From a checkpoint of a small transformer trained on Wikipedia: vocabulary 1173, a variant of SOAP for these matrices.
Each number is 128 + 32 x the weight over its row's rms, rounded and kept within 0 to 255. Layers, rows and columns count from 0. The size above them is the row's rms in percent of the matrix's.

# layer 4 MLP up, 384x96, rms 0.149, rows 268-336, columns 48-95
size [115 105  95  92  89  90  97  99 102 107  97 106  97  97 103  98 105 100 108 101 102  89  96  92  87 109  94 100 102 100  99 103  96 101  94 101  98 103  94 106 104 100  95 105  96  99 102 100 101 106  98  93  94 109 104  98 104 101 106 109  98 108  98  97  99  96 100 108 105]
[[153  94 133 148 138 157 200 148 113 122 126 124  94 119 150  74  99 105 176 152 154 108  64 123 123 127 153 180 129 137 104  86 138 134 143 122 135 130  85 103 118 179 187  76 131 157 115  77]
 [167 124 155 156 143 152 141 123 100 124 175 129  90 153 104 113 195 176 143 128 118 121 159  96 163 138 116 196 122 148  87 154  86 136  87 105 153 160 102 120 126 157 161 186 110 116 109 157]
 [149 101 202 163 200 145 117 106 155 189 116 118 135 106 109 118 122 119  79 113  83 180 147  45  82 128 126 121 120  95 106 115 100  98 141  81 177 110  92 142 127  83 187 170 129 172  98 160]
 [114 137 130 137  90  77 139 146 140 155 102 133  88 137 121  72 115 154  92 126  81 115 125  93 151 119 135  69 145 155 109  92 190 153 115 169 171  76  75  62 101 177 167  96 118  83  90 104]
 [175  88 210 123 172 113 151 128 117 155 135 124  75 121 104 111 171 160 126 108 119 159 128  79 115 144  74 113 167 144 161  84 101 135 119 111 180 122 121 133 150 165 157 187  90 117 123 110]
 [144 137 138 118 121 110  95 149 121 147 109 100 201  89 167 119 138 121 121  85 150 174 100  68 157  97 120 155 103 140  68 103 137  96  84 139 134 116 115  95  92 100 157 180 151 120 100 154]
 [166  96 104 127 113 125 141 130  92 181 135 107 121  43 119  61 156 152 112 138 122 146  95 115  83  89 155 178 119 158 173 113 126 106 125 116 116  95 121 114 160 127 132 136 147 133  86 136]
 [128 129 101 131 110 152 166 101 132 141 125 130 181 117  52 128  69 125 108 142 117 108  98 188 148 126  95 203 124 164 116  93 160 133 113 145 102  89  76  98 155  67 113 105 118 103  76 130]
 [131 101 159 131 126 120 170 122 123 148 102  84  65 128 152 100 145 137 137 105 160 130  78 123 165 154  63 150 169 121  80 166  75 154 187 159 100 189 145  99 189 113 127 141 166 178 124  97]
 [153 130 144 174 140 208 133 150  77 163 153 124 106  88  77 172  72  92 122  86 181  85 116 158  93 130 124 180  85 172  72 110 108 166 106 102 144 138 183 150 170 131 102 128 108 140 137 122]
 [101  97 172 210 145  85 134 110 100 123  85 143 142 133  59 106 113 163 120  88 139 184 113 145 115 145 125 107 176 108 107  79 129  99 159 104 136 132 104  64  85 202 168 138 111 103 120 103]
 [187 120 128 105 102 181  91 102 132 213 111 149 115 109 158 180  99 183 104 113  98 177 100 133  64 143 155 103 104 124 106 126 172  97 129 130 167 102 150 131 119 142  78  74 117  84 142 102]
 [157  93  83 119 120 119 103 128 190 144 145 110 129 109 113  86 148  97 128 139 108 149  74 111 202 122 127 164 146 105 152  81 125 202 134 115 164 118 150  75 115  98 141  74 198 188 160 110]
 [152 100 110 161 139 103 123 141  83 153 116 120 147 146 146 105  73 136 126 149 180 100 182  86 147 102 145 152 150 131  86 129 142 189 197 109  92 195 106 132  78 113 160 131 105 193 126 145]
 [156 110 124 131 182 133 131 123 114 143 135 147 105 112 136 155 136 200 140 167 151 142 142 163 144 134 127 140 136 132 152 133 182 108 145 117 105 144 169  84 107 137 120 112 165 166  92 100]
 [124 139 155  82 126 111 155 161  76 180  78 114 160 100 162 131 143 141 131 156 200 116  93 138 131 156 144 142 118 170 119  94 127 131 201 169  82  93 181 162 123 109 120 167  94 207 145 113]
 [ 98 127  80 178 142 136 123 175 130 144  67 126 114 110  71 132 128 101 152 135 190 161 128 176 110 126 157 111 131 117  70 172 187  54 185 112  86 108  99 139 126 165 138 155  94 195 128 104]
 [105 157 137 170 131  92 194  96 119 182 165  56 126 145 179  48 133 171 152 136 124 127 130  87 173 146  65 128 159 164 104 186  66 167  84 148  95 118 141  84 149  90 150 139 128 111 118 100]
 [113  71 107 149 187 134 172 123 147 141 173 111  93 102  98 109 146 108 151 114 124  88  59  86 135 122  56 109 119  95  96 131 153 168 145 108 112 147 186 111 106 127 106 163 120 159  86 123]
 [126 126  94 145 192 151 152 103 142 156 101 116  94  76  88 144 147 138 132 121 127 112 118 124 113 128  87 136  96 137 102 189 138  90 206 116  87 130 176 142  88  91  93 154 124 162 111 108]
 [115  77  88 133 148 178  96 131 161 114 152 126 107 121  80 177  94  63 116 106  88 146 119 125 134 120 119 134 126 118 131 136 164  86 152 146 148 112 118  90  81 107 147 123 107  93  72 128]
 [151  70 116 107 160 125  43 134 131 171  96 151 130 200 104 140 126  94  62 104 100  93 186 127 174 166 122 153 100  94 117 106 116  96 166 160 128 124 119 190  75  99 144 164 124 125 145 166]
 [114 161 129 153 111 113  99 151  72 117 150 162 119 101  72 111 171  60 143 144 155 183 178 118  61 113 130  92 174 113 109 159 131 136 156 150 109 126  74 132 152  86 128 139  72 171 130 113]
 [145  47 177 151 178 116 153 149 141 189 165 105 121 125 188 111 150  99 153 114 118 115  89 139 171  93 106 171 137 129 143 153 106 135 173 214  98 149  96 177 188  95  97 122 214 102 143 132]
 [144 120 100 167  99 159 114  94 104 159  83 172 129  94  69 167  68  95  94 119 144 137 141 139 101 179 163 154  78 110  74 171  88 171 136  98  88 131 162 123 173 124 127 155  82 149 112 129]
 [143 133 119 105 133 111 175 133 108 127  85  63 162  79 174 114 104 116 116  83 139 129 102 126 142 195  99 175 109 128 137  89 176  96 143 113 143 133  92 108 186  84 162  96 117 144 139 171]
 [109 145 157  91 170 105 180 109 143 187 164  73 127  99  97 119 131  92 147 124 129 126 142 112 179 117  81 113  93 159  91 146 108 105 137 175  86  68  88 126 176 180 112 161 141 156  98  42]
 [115  90  95 156 158 146 145 113  95 120 130 119 104 153  97 163 170 105  63 104 112 121 165 107 131 161 102 106 160  89 159  58  61 114 188 155 130 183 138 101 121 110 164 171 110 126  79 164]
 [108 120 118 165 173 129 180 157  56 117 154  90 102  86 108  90 135 124  88 130 148 117 153 138  51 137  79 135 105  84 124 125  98  94  98  79 141 110 104 134  92 128 166 128 162 145 105 156]
 [160 113 155  99 197 103 129 175 135 177 194 146 127 118  97  52 170  77 157 114 121 130 174 122 117 103  91 159 163 140  81 140 126 171 215 178 144 125 121 155 126 142 118 123 131 181 138 100]
 [139  86 119 135 172 131 188 171 159 107 113  79 100 125  54  95 170 182 123 159  92 141  85 125 183 142 128 171 131 129  87  74 154 185 155 150 145 107 143 147 143  65 108 131 157 128 150 158]
 [159 127  68  71 124 171 174 120 118  96 152 128 109 114 100 111 163 196 146 160 117 131 140 180  61 109  70 123 166 135 133 108 169 126 120 135 164  54 140 136 138 120 143 130 147 163 159  97]
 [153 100  65 140 114  95 186 186 135 173 109 148 114  82  61 138 133 122 137  80 157 112 129  92 115 139 120 108 193 160 195 124  99 119  90  86 155 103 124 118 164 115 115 128 118 140  87 180]
 [151 132  97 153 119 151 141 123 143 148 164 127 166 150 116 100 191 123 126  76 136 136  70  84 154 123 156 128 141  99  37  93 206 168 133 156 141 186 102 147 113 154  88 107 172 192 117 127]
 [ 70 119  87 118 138 133 142 161 121  96 149 136 176  90 133 127  84 112 117 103  76 151  54 117 141 146  96 148 114  79 110 103 116 146  87 149 113 115 160  74 122  92 113 190 161  85 101 103]
 [165 130  93  66 100 122 141 131 175 122 133  62 131  86 121 132 132 136 167 113  85 147  55 187 190 126 141 134 146 135  81 141 133 177 159 125 144 150 120  73 156 137 133 105 131 137 128 176]
 [173 149  97 176 148 115 140  97  65 130 145 103 131  93 137  95 150 132 101  79 104 127 126 195 125 101 158 129 106  75  89 128 122 132 188 146  62  70 103 123 162 151 116 110 115 176 104 128]
 [147 132  71 147 153 138 126 103 132 161 172 150 131 205 124  89 125 112 171 130 134 166 121 120 141 119 173 162 119  86 151 151 172 192 191  84 139 156  94 132 119  77  62 148  98 171 111 117]
 [111 103 144 201 158 128 136 112 116 139 151 204 140 166 107  84 166  91  88 165  78 132 181 102 103 181  66 134 133  91  99 134 106 156 173 106 133 107 103 146  76 120 133 138  83  60  93 157]
 [108  82 127 121 139  96 176 170  75 119 146 216 141 115 116 103 125 145 130 129  96 129 116 116  88 162  91 136  72  90 113 107 157  74 141  93 125 123 113 143 143 139 162 120 116 156 105 118]
 [ 84 112 167 138 186  85 166 157 108 174 161 152 138 132  65  46 127 103  66 171 132 101 141 115 135 101 144 194 100 127 122 128  89 149 190 126 153  93 117 116 115 100 145 132 184 166 112 143]
 [168 171 133 186 146 119 116 107 169 184  96 108 141  97  96 169 123 105  73 115  36 166 147 147 177 110 118 139 148 150 123 111 111 135 141 123 171 116 128  86 101 135 164 140 130 132 127  92]
 [142  93  96 121 123 118 101 138  89 161 162 117  75 181 123  98 110  59 121  72 104 120  96 115 110 120 156 128 134  66 100 122  68 173 168  92 139 194 106 125 161 124 104 157 172 148 132 128]
 [111  93  95 157 132  95 181 114 129 190 154  73 141 118 137 166 113 127 120 106  90 212  61 157 171 107 127 132  99 146  64 141 128 144 100  97 103 108 113 166 173  97  87 141 147 130 140 117]
 [129 107 118 155 165 168 141 139 192 138 120  51 108 121 134 175  80 174 106  98 117 176 160 201  92  60 146 144 131 186 123 128  82  93 105 123 143 107  76 155 131 124 129 130 146  98 170 151]
 [142 135 199 128 114 132 124 146  74 139 141 171 141 122 120 146 105 116 118 160 171 157 220 118  50  92 140 196  94  86 132 127 119  91 170 134 131  73 108  89 149 124 160 128 108 205 124 135]
 [165 144 136 111  97  84 132 133 124 191 124  53 155 119 108 162  81 129 120  73 137  60 120  56 171 120 135 185 127 133 103 135 106 186 118 126 154 198  96 129  76  69 106  83 139 144 115 136]
 [172 112 156  96 193  96 132 139 106 198 162  83 128 187 111  94 149 111 173 118 123 166 139  92 169 120 106  99 129 130 136 136 128 184 151  95  82 137 153 132 170 136 107 107 125 181 182  26]
 [118 151 123 146 143 153  73 140 147  92 112 172  59 155 105  73 101 127  59  74  99 133 179 182 101 240 148 133 162  71  90  88 122  95 123 113 129  96 129  90 170 172 157 159 110 113 107 154]
 [166 161  91 103 120 123 174 134 142 118 138  49 120  97  85 117 200 156 163 112 170 117 104 173 127 119 107 184 138 130  78 155 118 143  89 123 158 127 112 116 112 107 108 167 147 143 142  90]
 [130 151 126  75 151 139 159  54 131 106 146 130 118  95  99 104  65 136 107 138 140 157 158 135  98 177 117 184 113 131 120  95  92 189 118  76 121 106  82  62 118 170 130 131 151  85  97 166]
 [ 68 152 141 130 129 159 144 123  34 160 124 155  83 145  93  99 192  76 122 109  86 108 124  56 136 134 126 120 106  87 122 117 109 131 169  96 117 120 143 117  79 150 167 136 171 186 143 136]
 [184 119 114 113 137 141  77  95 134 188 169 119 141  79 164 108 136  66 126 151  93 127  61  80 160  92 110 158 108 128 132 146 180  63 158 115 156 131 170 194 133 112 118 100 171 169 108  95]
 [139  61 132 178 152 127 133  94 119 112 145 149 140 146 118 120 110  82  84 135  91  76 146 139 174 195 137 168 177  95 146 156  97 125 123 114 156  97 145 173  92 118 133 139 153 101 141 185]
 [165 107  79 107  84 144  87 114 200 162  79 125 100 122 121 133 125 135 141  54 173 143 117 180 124 127 159 108 122 198  82 133 137  81 133 126 159  99 122 139 133 156 129 165 155  92 128 131]
 [110 133  98 129 176 186 110 143 108 145 119 140 100 162 131 182 109 126 173 124  95  62 125  98 167 106 125 207 113 148  84 170 137  66 114  56 125 144  75 139 168 181 119 177  63 142 138 153]
 [ 98  97 135 188 149 135  69  98 118  90 114  74 129 101 130  77 173 151  78 128 132 131 124 151  96 171  98 135  90 151 103  89 104 138 141  62 159 132 122 138  84 131 215 173 161 125 124 169]
 [140  87 120 135 183 117 105 114 115 131  88 125 103 148 103  77 121  66 167  81 158 100 207 144 131 114 132 143  73 106 116 170 136 100 104  62 126 156 132 153 134  88 181 127  82 125 104 134]
 [141  69 120 154 161 120 155 155 113 126  77  53  83  56 169 113 127 193 127 138  87 151  79 142  46 136 131 134 109 112 109 149 156 129 176 119 117 137  94 114 136 123 184 120 119 191 131 133]
 [172  56 160 146 162 156 129 106 148 123 153 133 130 125 122 145 132 185 137 105 123 146 136 151 151  68 122 135 126 119  58 116 123 149 139 106  98 126 101 136 103  92 188 191 161  99 128 149]
 [132 111 105  96 110 127 134 180 121 168 118 134  80 169 159 102 146 161 139 166 168 111  96 125 115 124  85  92 132 122 113 159  99 143  84  87 130  92  84 155 141 144  94 124 137  97 177 144]
 [132  80 107 159 174 127 180 103 187 154 118  96 103  91 138 139  98 136 170  94 112 137  60 140 103 154 149  75 144 107  90 107 112 102 170 174  92 101 153 143 152 186 127 161 180 157 204 114]
 [168 138 155 159 129 102 138 126 107 133 140  57  66 153 106  88 123  72 134 161 132 167 132  99 111 115 125 148 186 115 132 140 160 185 117 176 166 108 156  74  97  75 104 168 110  64 110  87]
 [122 147 105 103 125 102 135 137  92 142 107  92 182  42 131 125 119 151 107 142 143 154 104 124 140 176  98 141 117 100 114  85 185 166 127 136 120 126 201 150 143 128 140  91 157 140  62 153]
 [114 159 136 104 152 108 150 110 156 217 138 158 100 104 131 108 162 167 175  66 148 105 121 114 136 131 105  87 126 152  78 127 123 136 140 139 146  76 153 108  86  77  85 163 160 153 118 123]
 [120 132 179 158  85 157 162 147  90 168 113 147 120 131  90 104 118  92 135 127 147 143 152  49 110 133 126 161 110 102 110  91 139 127  87 189 145  60 122 122  77  79 120 145 136 116 111 184]
 [151  79  87 137 175 105 113  86 155 104 143 129 117 129  57 144 133 127 125  71  60  80 148 146 145 136 150 142 153 111  78 116 105 100 160 125 156 103 169 123 213 133 150 184 147 150 185 106]
 [140  98 126 121 183 143 131 170 138 156  88  93 134  63 151 165 102 135 104  99 117  95 118 136  53 135 125 175 104 106  88  94 147  98 181 119 113  82 149 160 109 154 131  96 139 149 201 138]
 [157 107 132 106 123 139 148 130 158 161  47 149 182  97 142  91 117 121 186 115 150 141  54 161 149 147 113 124  88 179 104  93 136 137 136 154 108 128 110 197 150 125 125  86 125  76  99 173]]
# layer 4 MLP down (transposed), 384x96, rms 0.144, rows 268-336, columns 48-95
size [118  95  89  93  88  85  99 102 110 108 100 110  92  91  98  93 102 107 114  94 104  87  93  91  98 116 102 101  99  97 111  98  99  94 102  94  98  98  91 105 102 101  90 114  86  95  97 104  93  95 101  87  96 109  92  90 106  98 117 105  95 104  93  99  94  94  93 107 101]
[[101 114 124  90 114  72  92 101 179  99 158  96 130 147 126 174 103 158 144 146 134 157 128 150 146 208 121 192 114  96 112 166 145  95 106 100 109 105 109  67 128 155 137 145 151 129 114 119]
 [ 98  65 117 103 154 133 179 103 164 118 123 102 173 126 203 139 149 147 111 109 156 151  92 138  81 114  90  66 171 144 114 147  96 120 145 114 132  99 117 133 117 206 120  72 132 130  77 175]
 [ 88 163 163 109 104 168  86 100 105 121  84 166  85 143 109 147 163 129  86 114 221 136 141 143 107  36 124 173 144 146 116 134 173  81 193 108 113 137 161 112 144 133 162  86 132 130 159 190]
 [146 165 121 182 130 115  74 110 175 124 129 140 137 112 100 142 175 110 107 125  75 118 142 134 148 135 142 107  98 186  93 151 121  97 111  87  78 116  83 210 135 130  83 109 100 175 151 175]
 [ 86 181  85 129  69 138 128  64 161 180  94 128 125 140 110 138 132 145  67 151 202 104 156  92 146 156 146 160 148 161 105 161 113 151 137 126  88 112 124  99 116  88 201  85 189 164 152 154]
 [138 117 176 157 142 124 118  52 143 102 156 143 100 148 137  81 163 140  95 104 134 152 149 177 156 184 142 121 178  80 141 145  99  86 108 127 158 122 138 107 167 155 133 134 145 147 191 143]
 [150 129 187 119  98 133  87 127 111 155  54 130  86 134 124 145 183 121 123 105 126 170 149  95 124  97 137 138 162 113 147 102 139  80 165 117 125 114 131 169  77 120 158  96 221 147 114 137]
 [127  95 114 123 156 116 124  80 157 140 118  64 149 136 122 176 190  84 131  92  87 143 107  86 109  59 158 131 177 131 131 137 122 145 160 189 132 165 152 145 121 126 120 168 163 137 170  87]
 [103 125 141 101 133  99 139 143 107 175 140 125 163  76 161 163 100 174 119  98  81 181  73 115  53 136 169  98 195  75 104 196 157 152 104  62 141  99 130 206 120 101 143  88 157 114 108 143]
 [140 144 151 122 100 112 142 209 141  89 118  62 116 149 181  96 176 170 113 115 101 152 165  65 168 126 151 102 155 135 145 141 148 128 182 114  91 153  96  59 121 145 132 129 155 152 125 166]
 [202 165 133  81 148 133 184 162 165 149 152 110 166 186 126 101  86 125 172 153 170 115 127 151 102 132 185 113 149 137 184 123  99 157 143  30  88 151 124 107  98 124 157 194 175 126 137  91]
 [133 108 127 130 131 121  67 148 105 143 150 109 179 135 127 123 115 114 175 106 143  68 106 137  85  92 122 162 160  98 140  95  75 107 130 108  90 108 113 143 115  99 140 169 160 138 151 158]
 [117 131 166 107 121 141 113 113  98 124  91 124  69 132 148 141 155 123  92  66 122 152 155 108 157 100 190  97 123 124 105 132 137  40 141 169 151 112 151 185 144 103  99 113 105  54  94 135]
 [155 108  92  84 148 144 129 146 179 112 146 149 119 126 133  97 157 161 163 123  88  90 103 130  88 115 130 111 159  59 149 141  85  89 107 160 127  54  91 101 142 139 144 156  86 165 164 142]
 [ 50 129 107  70 151 191  78  93 112 137 172 106 147 116 142 111  97  73 131 147 107 148 142 165 160 166 160 158 169 111  97  99 114 145  86 144 122  78 130 125 168 135 149 196 151 144 132 160]
 [113 150 126 164 132 103 125 122 150  57 135 144 117 174 113 132 172  91 103  78  52 125 136  84  92 123  82 161 144 121 117 164 102 119  70  81 185 182  95  80 160 122 113  73 170 108 184 147]
 [168 115 138  67 101 124 121  89 104 142 171 146 137 151 134 132  89 138  82  71  70 145 128 122 109 168 163 153 114 121 115 158 127 177  94 115 153 127 126 155  88 158 142 199 219  74 160 105]
 [144 116  87 162 168 160 164 157 168  93  86  56 130 112 100 122  99  97 191  70 175 156 154 140  93  98 166  98 131 114 147 134 158 122 110  83 183 110 120 185  98 127 120  78  85 172 118 110]
 [ 92  54 127 151 125 103 165 138 145 194 181 146 150  90 166 134 154 109  70  71 124 150 110  84 108 145 121  74 117 188 101 181 122 151 131 124 104 144 195 135  92 116 136  85 121 110  93 129]
 [ 96 105 126 128 100  85 146 159 128 116 127 148 137 171 183  73 146 184 122 150 112 135 118 114  97 106 169 174 144 103 140 176 132 187 129 133 183  79  95 142 150 119 155 129 134 139 223 130]
 [111 116 145 153 178  44 160  74  56 169  90  66 131 132 139 114 119 170 128 128  97 144 115 133 130 146 138 142 192 121 119  82 112 194 108 145  92 139 172 142 181 160 135 104 146 112 178 121]
 [171 135  88 130 163  68  89 131 178 145 132 141 135 107 138 170 137  88 137 181 170 119 198 125  94 181 136 144  63 111 145 114 180 149 103 172  78 126 117 124  82 106  89 133 117 140 152 143]
 [157 125 147  79 202 155 132 115 134 140  92  63 150 148 205 135  87 181 103 112 138 106 147 121 132 125 177 144  92 132 142  85 116 136 106 105 187 147 187 110 127 119 105 126 148 128 135 102]
 [ 87 117  71 131 162 188  80 104 141  81  86 142 116 109 101 165 153  99  84  88 148 101 179 133  94 125 151 129 194 145 150 192 110 206  69  55 178 109 133 108  92 142 126 130 111 164  73 156]
 [144 130 111 113  70 145 139 144 145 127 107 111 124 157 145 116 125 164 158 118 167 119 146  92 101 107 131 157 102 118 139 127 116  92 138 136 106 112  84 102  75  91 105 157 133  99 128 112]
 [142  50  94 185 190  54 159 100  98 157 128 148 120 142 114 129 110  98 113 163  90 142 124 129 185  94 115 127  90 100 169 140 102 154 113 147  85 201 115  68 139 141 166 144 115 130 143 104]
 [154  62 140 162 101  79 158 107 116  99  74 154 142 125 180 103 134 105 119  63 196 116 152 109 100 136 131 161 141 106 176 140 148 107  95  88 119 164 103 176 115 112 127 128 105  85  74 125]
 [112 118 162 128  91 136  80 130 121 180 128 132 169 135 111 130  99 177 178 183 152 154 153  92 118 205 159 115 129 132 123 128  92 120 107 165 137 111 107 198 200 154  79 112 124 164 185 105]
 [ 93 131 138 126 120 149 145 128 151 137  81  93 183 110 121 135  86  54 104 121 176  67 115  89  98 131 183 133 104 193 101 145 181  69 155 142  74 188 138 148 175 146 105 144 106 114 159  80]
 [ 49 118 124 140 114 122  87 108 102  91 155 138 140 110 202 136 147 103 161 157 125 114 171 174 169 107  84 135 157 173 168 124 121  99 165 166 106 157 110 151  93  88 107 124 175  77 139 155]
 [104  82 150 106 110 177 154  75 127 127  97 122 195 105 106 108 133 163 158 138 155  98 167  93 121 153 106 138 170 127 124 176  74 181  86 116 127 114 123 120 153 112  91  83  89 210 135 146]
 [144  68 151 126 174  56 106 125  86 120 149 146  68 131 152 116 181 165  95 138 169 113 112  82 186  99 177  97  76  99 103 178 124 154 138  93 124 113  92 143 122  96 115 118  88  93 132 177]
 [115 140 117 114 134 144 132 155 117  98 115  91 139 181 141 145 190 124  88 146 109 140 113 128 136 103 112 110 120 177 160  94 136  77 177 114 174 105 195 189  95 107  96  93 140 132 184 141]
 [119 115 112 130 116  84 138 112 137 124  93 107 110 137  91  99  80 146 172 125 154 176 218 131 122  75 102 159  99 122 184 177  85 101 146 131 124  80 158  91 118 123 158 123 176  86 114 154]
 [124 148 113 127 132 206  94 148 131 166 171 167 162 151 147 107 179 166 107 126 170  95 155 167 134  72 187 101 138 185 111 184 157 149 117 125 127 135 115 122 169 134 139 141  72 151 115 139]
 [147 140 127 188 114 104 134 165 121  89 156 170 158 105 161 147 172 161 115 141 161 130 176  70 147 130  82 156 141 171 124 160 103  99 129 136 172 151 203 210 144 123 117 113  98 122 122  56]
 [141  87 179  61 108 107  71 109 162 148 136 137 150 138  86 188  89  30 149 121 115 146 100  69 163 132 114 117 136 171 174  94 114 149 129 107 118 159 119 117 152 150 176 151 168 101 106 133]
 [112  58 171  74 167 119 189 156 100 141  81  98 106  60 105 161 167 146 100 157 136  87 133 156 118  96 138  60  69 150  87 151 149  97  99 145  63  77 126  90 115 173 168 101 133 115 161 144]
 [ 88 138 136 118  75 171 150 188 157 145 112 116  88 135 159  73  81 161 139 119 107  91 102 163 157  99 149 116 165 169 185 214 127 101 119  79  79 150 119 168 165 126 165 121 135 185 161 124]
 [ 92 106 140 141 184 168  93 160 131 135 127 134  76 165 108 106 101  88 114 119  90 106 153 118 106 134  97 136 154  88 118  57 129 103  98 117  98 113 120 113 140 126 114 141 121  65 145  93]
 [ 84  88 138 108 108 165 166 123 174 177 103 112 127 124  86 133  81 123 125 149 107  47 116 120 177 122 127 115 122  72 108 173 141 148 203 162 180 166 115  72 173 171 114 151 218  82 150 109]
 [135 101 117 176  83 127 134 154  76  93  94 200  89 187 118  88 120 165 156 125 158 144  94 108 100 123  96  90 152  82 113 162 174 101 132 165 111 152 105 111 141 106 124  83  99 104 171 132]
 [ 78 119 123 108  89 196 124 180 114  72 127 180 115  78 190 147 115 135 146 104 136  74 145 165  66 133 111 122 122 165 135 118 163 104  95 168 129  92 157 136 108 143  86 182 123 125 102 139]
 [ 71  51 166 166 120 193 124 123 172 109 149  92 136 127 162  87 138 115 103 148 107 133 115 109 135 151 153 174 138 107 165 112 155  89  91 151 164 135 160 120 103 120 144 132 105  92 111  92]
 [147 120 199 120 117 108 138 123  80 166  95 164 155 184  86 135 200 120 167 122 141 130 109 121  83 128 102 138  97 106 151 120 183 115 180 183 122  95 165  97 140 114 104 155 107 202 159  89]
 [ 83  49 130 132 178 169  50 113 139 133 163 101  98  89 115 110 128 118 174  73 132 113 114 141 156 152  55  80 148 178 140 107 167 158 135  82 122 139 184 126 106  74  95 125  98  59 152 117]
 [ 89  91 109  91 124 183 174 107 163  89 166 148  74 128 129 111 136 152 118 157 104 163 118 158 146 126 194  73 127 108 172 153 162  95 206 165 116  93 111 132 140 138 104 131 110  75 103 168]
 [102 151 131 121 121  54 134  91 137 108 125 154 126  43 155 139 164 121  92  72  84 139 174 164  85 110 141 145 160  93 139 138 126 116  97 142 137 150 177 114 121  81 178 120 113  96  96 144]
 [161 100 153 125 125 152 147 151  91 168 118  88 171  91 127 173 107 187 201 134 115 157 102  66 150 113  62 110 117 174 128 197 135 122 137 131 135 169  85 175 125 143  63  78 127 176 136 104]
 [115 137  97 165 174 157 118 176 112 106 151 196 146 100 125 103  94  54 140 143  97  75  78 126 163 112 137 131 151  98 142 108  60 173 101 201 176 130 111 139  99 130 152 130 139 100 161 149]
 [145 143 135 132  93 157 134 113  94 153 111 152 168 183 141 124 133  94 145 121 129 148 129 121 158  78 186 139 226 151 136 128 134 107 162 157 225 133 132 119 126 163  88 155 118 167 146 161]
 [169 122 116 101 106  95 111 103 128  99 171 138 174 115 156 169 108 174 146 123 136 130 151 245  85 123 139 135 160 127 138 104 129 132  91 158 129  92 121 144 121 103 101 162  71  37  76 106]
 [100 148 105 124 102 192  94 139  48 145 113 169  71 125 162 169 133 167 130 127 152 169 158 123  98  95 125 139 108 128 153 147 102 107  83 148 140 135 151  87  86 109 112 106 135 148  97 207]
 [153 166 101 127 153  98 150 152 174 101 110 147  69 178 122 170 127 125 148 127 120 204 117 116  91 154 164 109  58  98 204 132 191 103  95 132 152 122  55 190 159  70 106  85 159 123  58 136]
 [107 118 160 115 165 156 157 146  99 115 138  75  99 109 149 116 142 150 137 144 110  98 130  89 123 113  79 138 118  71 188  90 134 171 113 126  77 129  46 160 131 111 139 119 129  99 147 170]
 [162 114 125 158 116 128 108 115 165 126 127  84 181  92 160  67 142  94  82 165 141 164 133 126 148 188 147  84 116 106  84 121  93 168 145 151  70 136 152 152  83  82 126 124 124  93 166 111]
 [ 59 116 122  89 102 155  84 113 109 106 136 166 109 159  61  96 131 178 147 153 108 104 148 140 115 159 147 164 145  72  87 112 121 146 121 132 160 151 123  97 101 136 123  80 144 116 127 164]
 [154 167 151 139 132 152  85 182 129  95 108 116 120 142 141  96  99 132  93 113 101 123 129 112  98 165 130 133 122 192 133 167 154  93 109 121 114 138 134 116  97 114 126  67 165 190 158 153]
 [145 128 111 140 123 189 125 131 133 132  88 153 144 136 119 161 158 128 148 148  98 178 162  86  57 140 125  74 115 126 127 128 171 133 117 146 150 123  98 134 130 110 156 118 112 115 161 102]
 [108 134  84 129 120 119 104 178 180 159 145  89 122 108 111  95  77  97 142 116  94 171 109  95 163 185  88  82 169 121 134  90  89 164 120 111 171 185 181 137 145 139 117  84 141 169 116 114]
 [119 202 102 157  87 107  92 101 142 156 116 122 147  84  85 132 145 109 128 126  87 147 141 114 132 154 107 132 129 135 125  84  68 131 127 179 147 111 134 110 128 123 143  83 103 127  96 115]
 [ 84 120 205  98 112 113 153 138  32 117 150 175 130 145 107 112 133  85  97 153  89 136 163 147 151  81 173 211 141 103 147 140 127 116  98  91 163 138  82 125 131  73 116  90 136 140  75 135]
 [102 205 111 153 148 138 104 167 169 114 113 142 127  71 132 200 158 116 146 147 131 111 101 159 155 126 132 105  59 138  98 150 172 113  87  66 163 108 132 118 133 206 116 111  94 145 114 206]
 [160 194 121 116  79 163 135  65 157 107 113  81 106 113 107 112 142 159 136 171 127 149 188 120  98 165 102  75 127 120 110 142 158 166 134 115 160 117 129 128  89 112 123 101  71 146 113 124]
 [143  98 139 128 105 123 171 115 107  57 118  93 144 178 156 155 132 129 126 126 106 158 167 142 138 122 110 183 147  96 155 135 143 160 141 182 120 187 112 107 164 168 168  40  79  55 119 164]
 [148 152 152  68 160 132 120 141 161  92 125 120 118 162 232 167 133 127 144 108  86 128 133  78 130 140 130 113 144 118 134 127 101 132 159 143  77 141 140 144 178 177 129 121 103 142 133 109]
 [126 113 126 128 137 107  99 109 158 120  59 123 178  93 170  62 133 124 100 123 163 171 112  62 110  69 129 102 176 162 119 130  55 126 110 142 150 134  94 166  65 105 116  80 129 127 103 120]
 [137  96  69 123 114 108  61  95 161 129 169 109 142  58 166 143 107 139  97 164 144 103 131 109  78  80 171 130 148 147 141 127 139  99 142 162 158 129 120 117  88 110 165 178 121 184 193  87]
 [135 153  99 150  85 127 157 149 120 158 152  64 116 152  90 142 135 174 153 155 100 108 122  66 157 161 114 154 169 101  78  87 106 114 117 218 173  96 115 110 112 149 157 125 166  90  81 126]]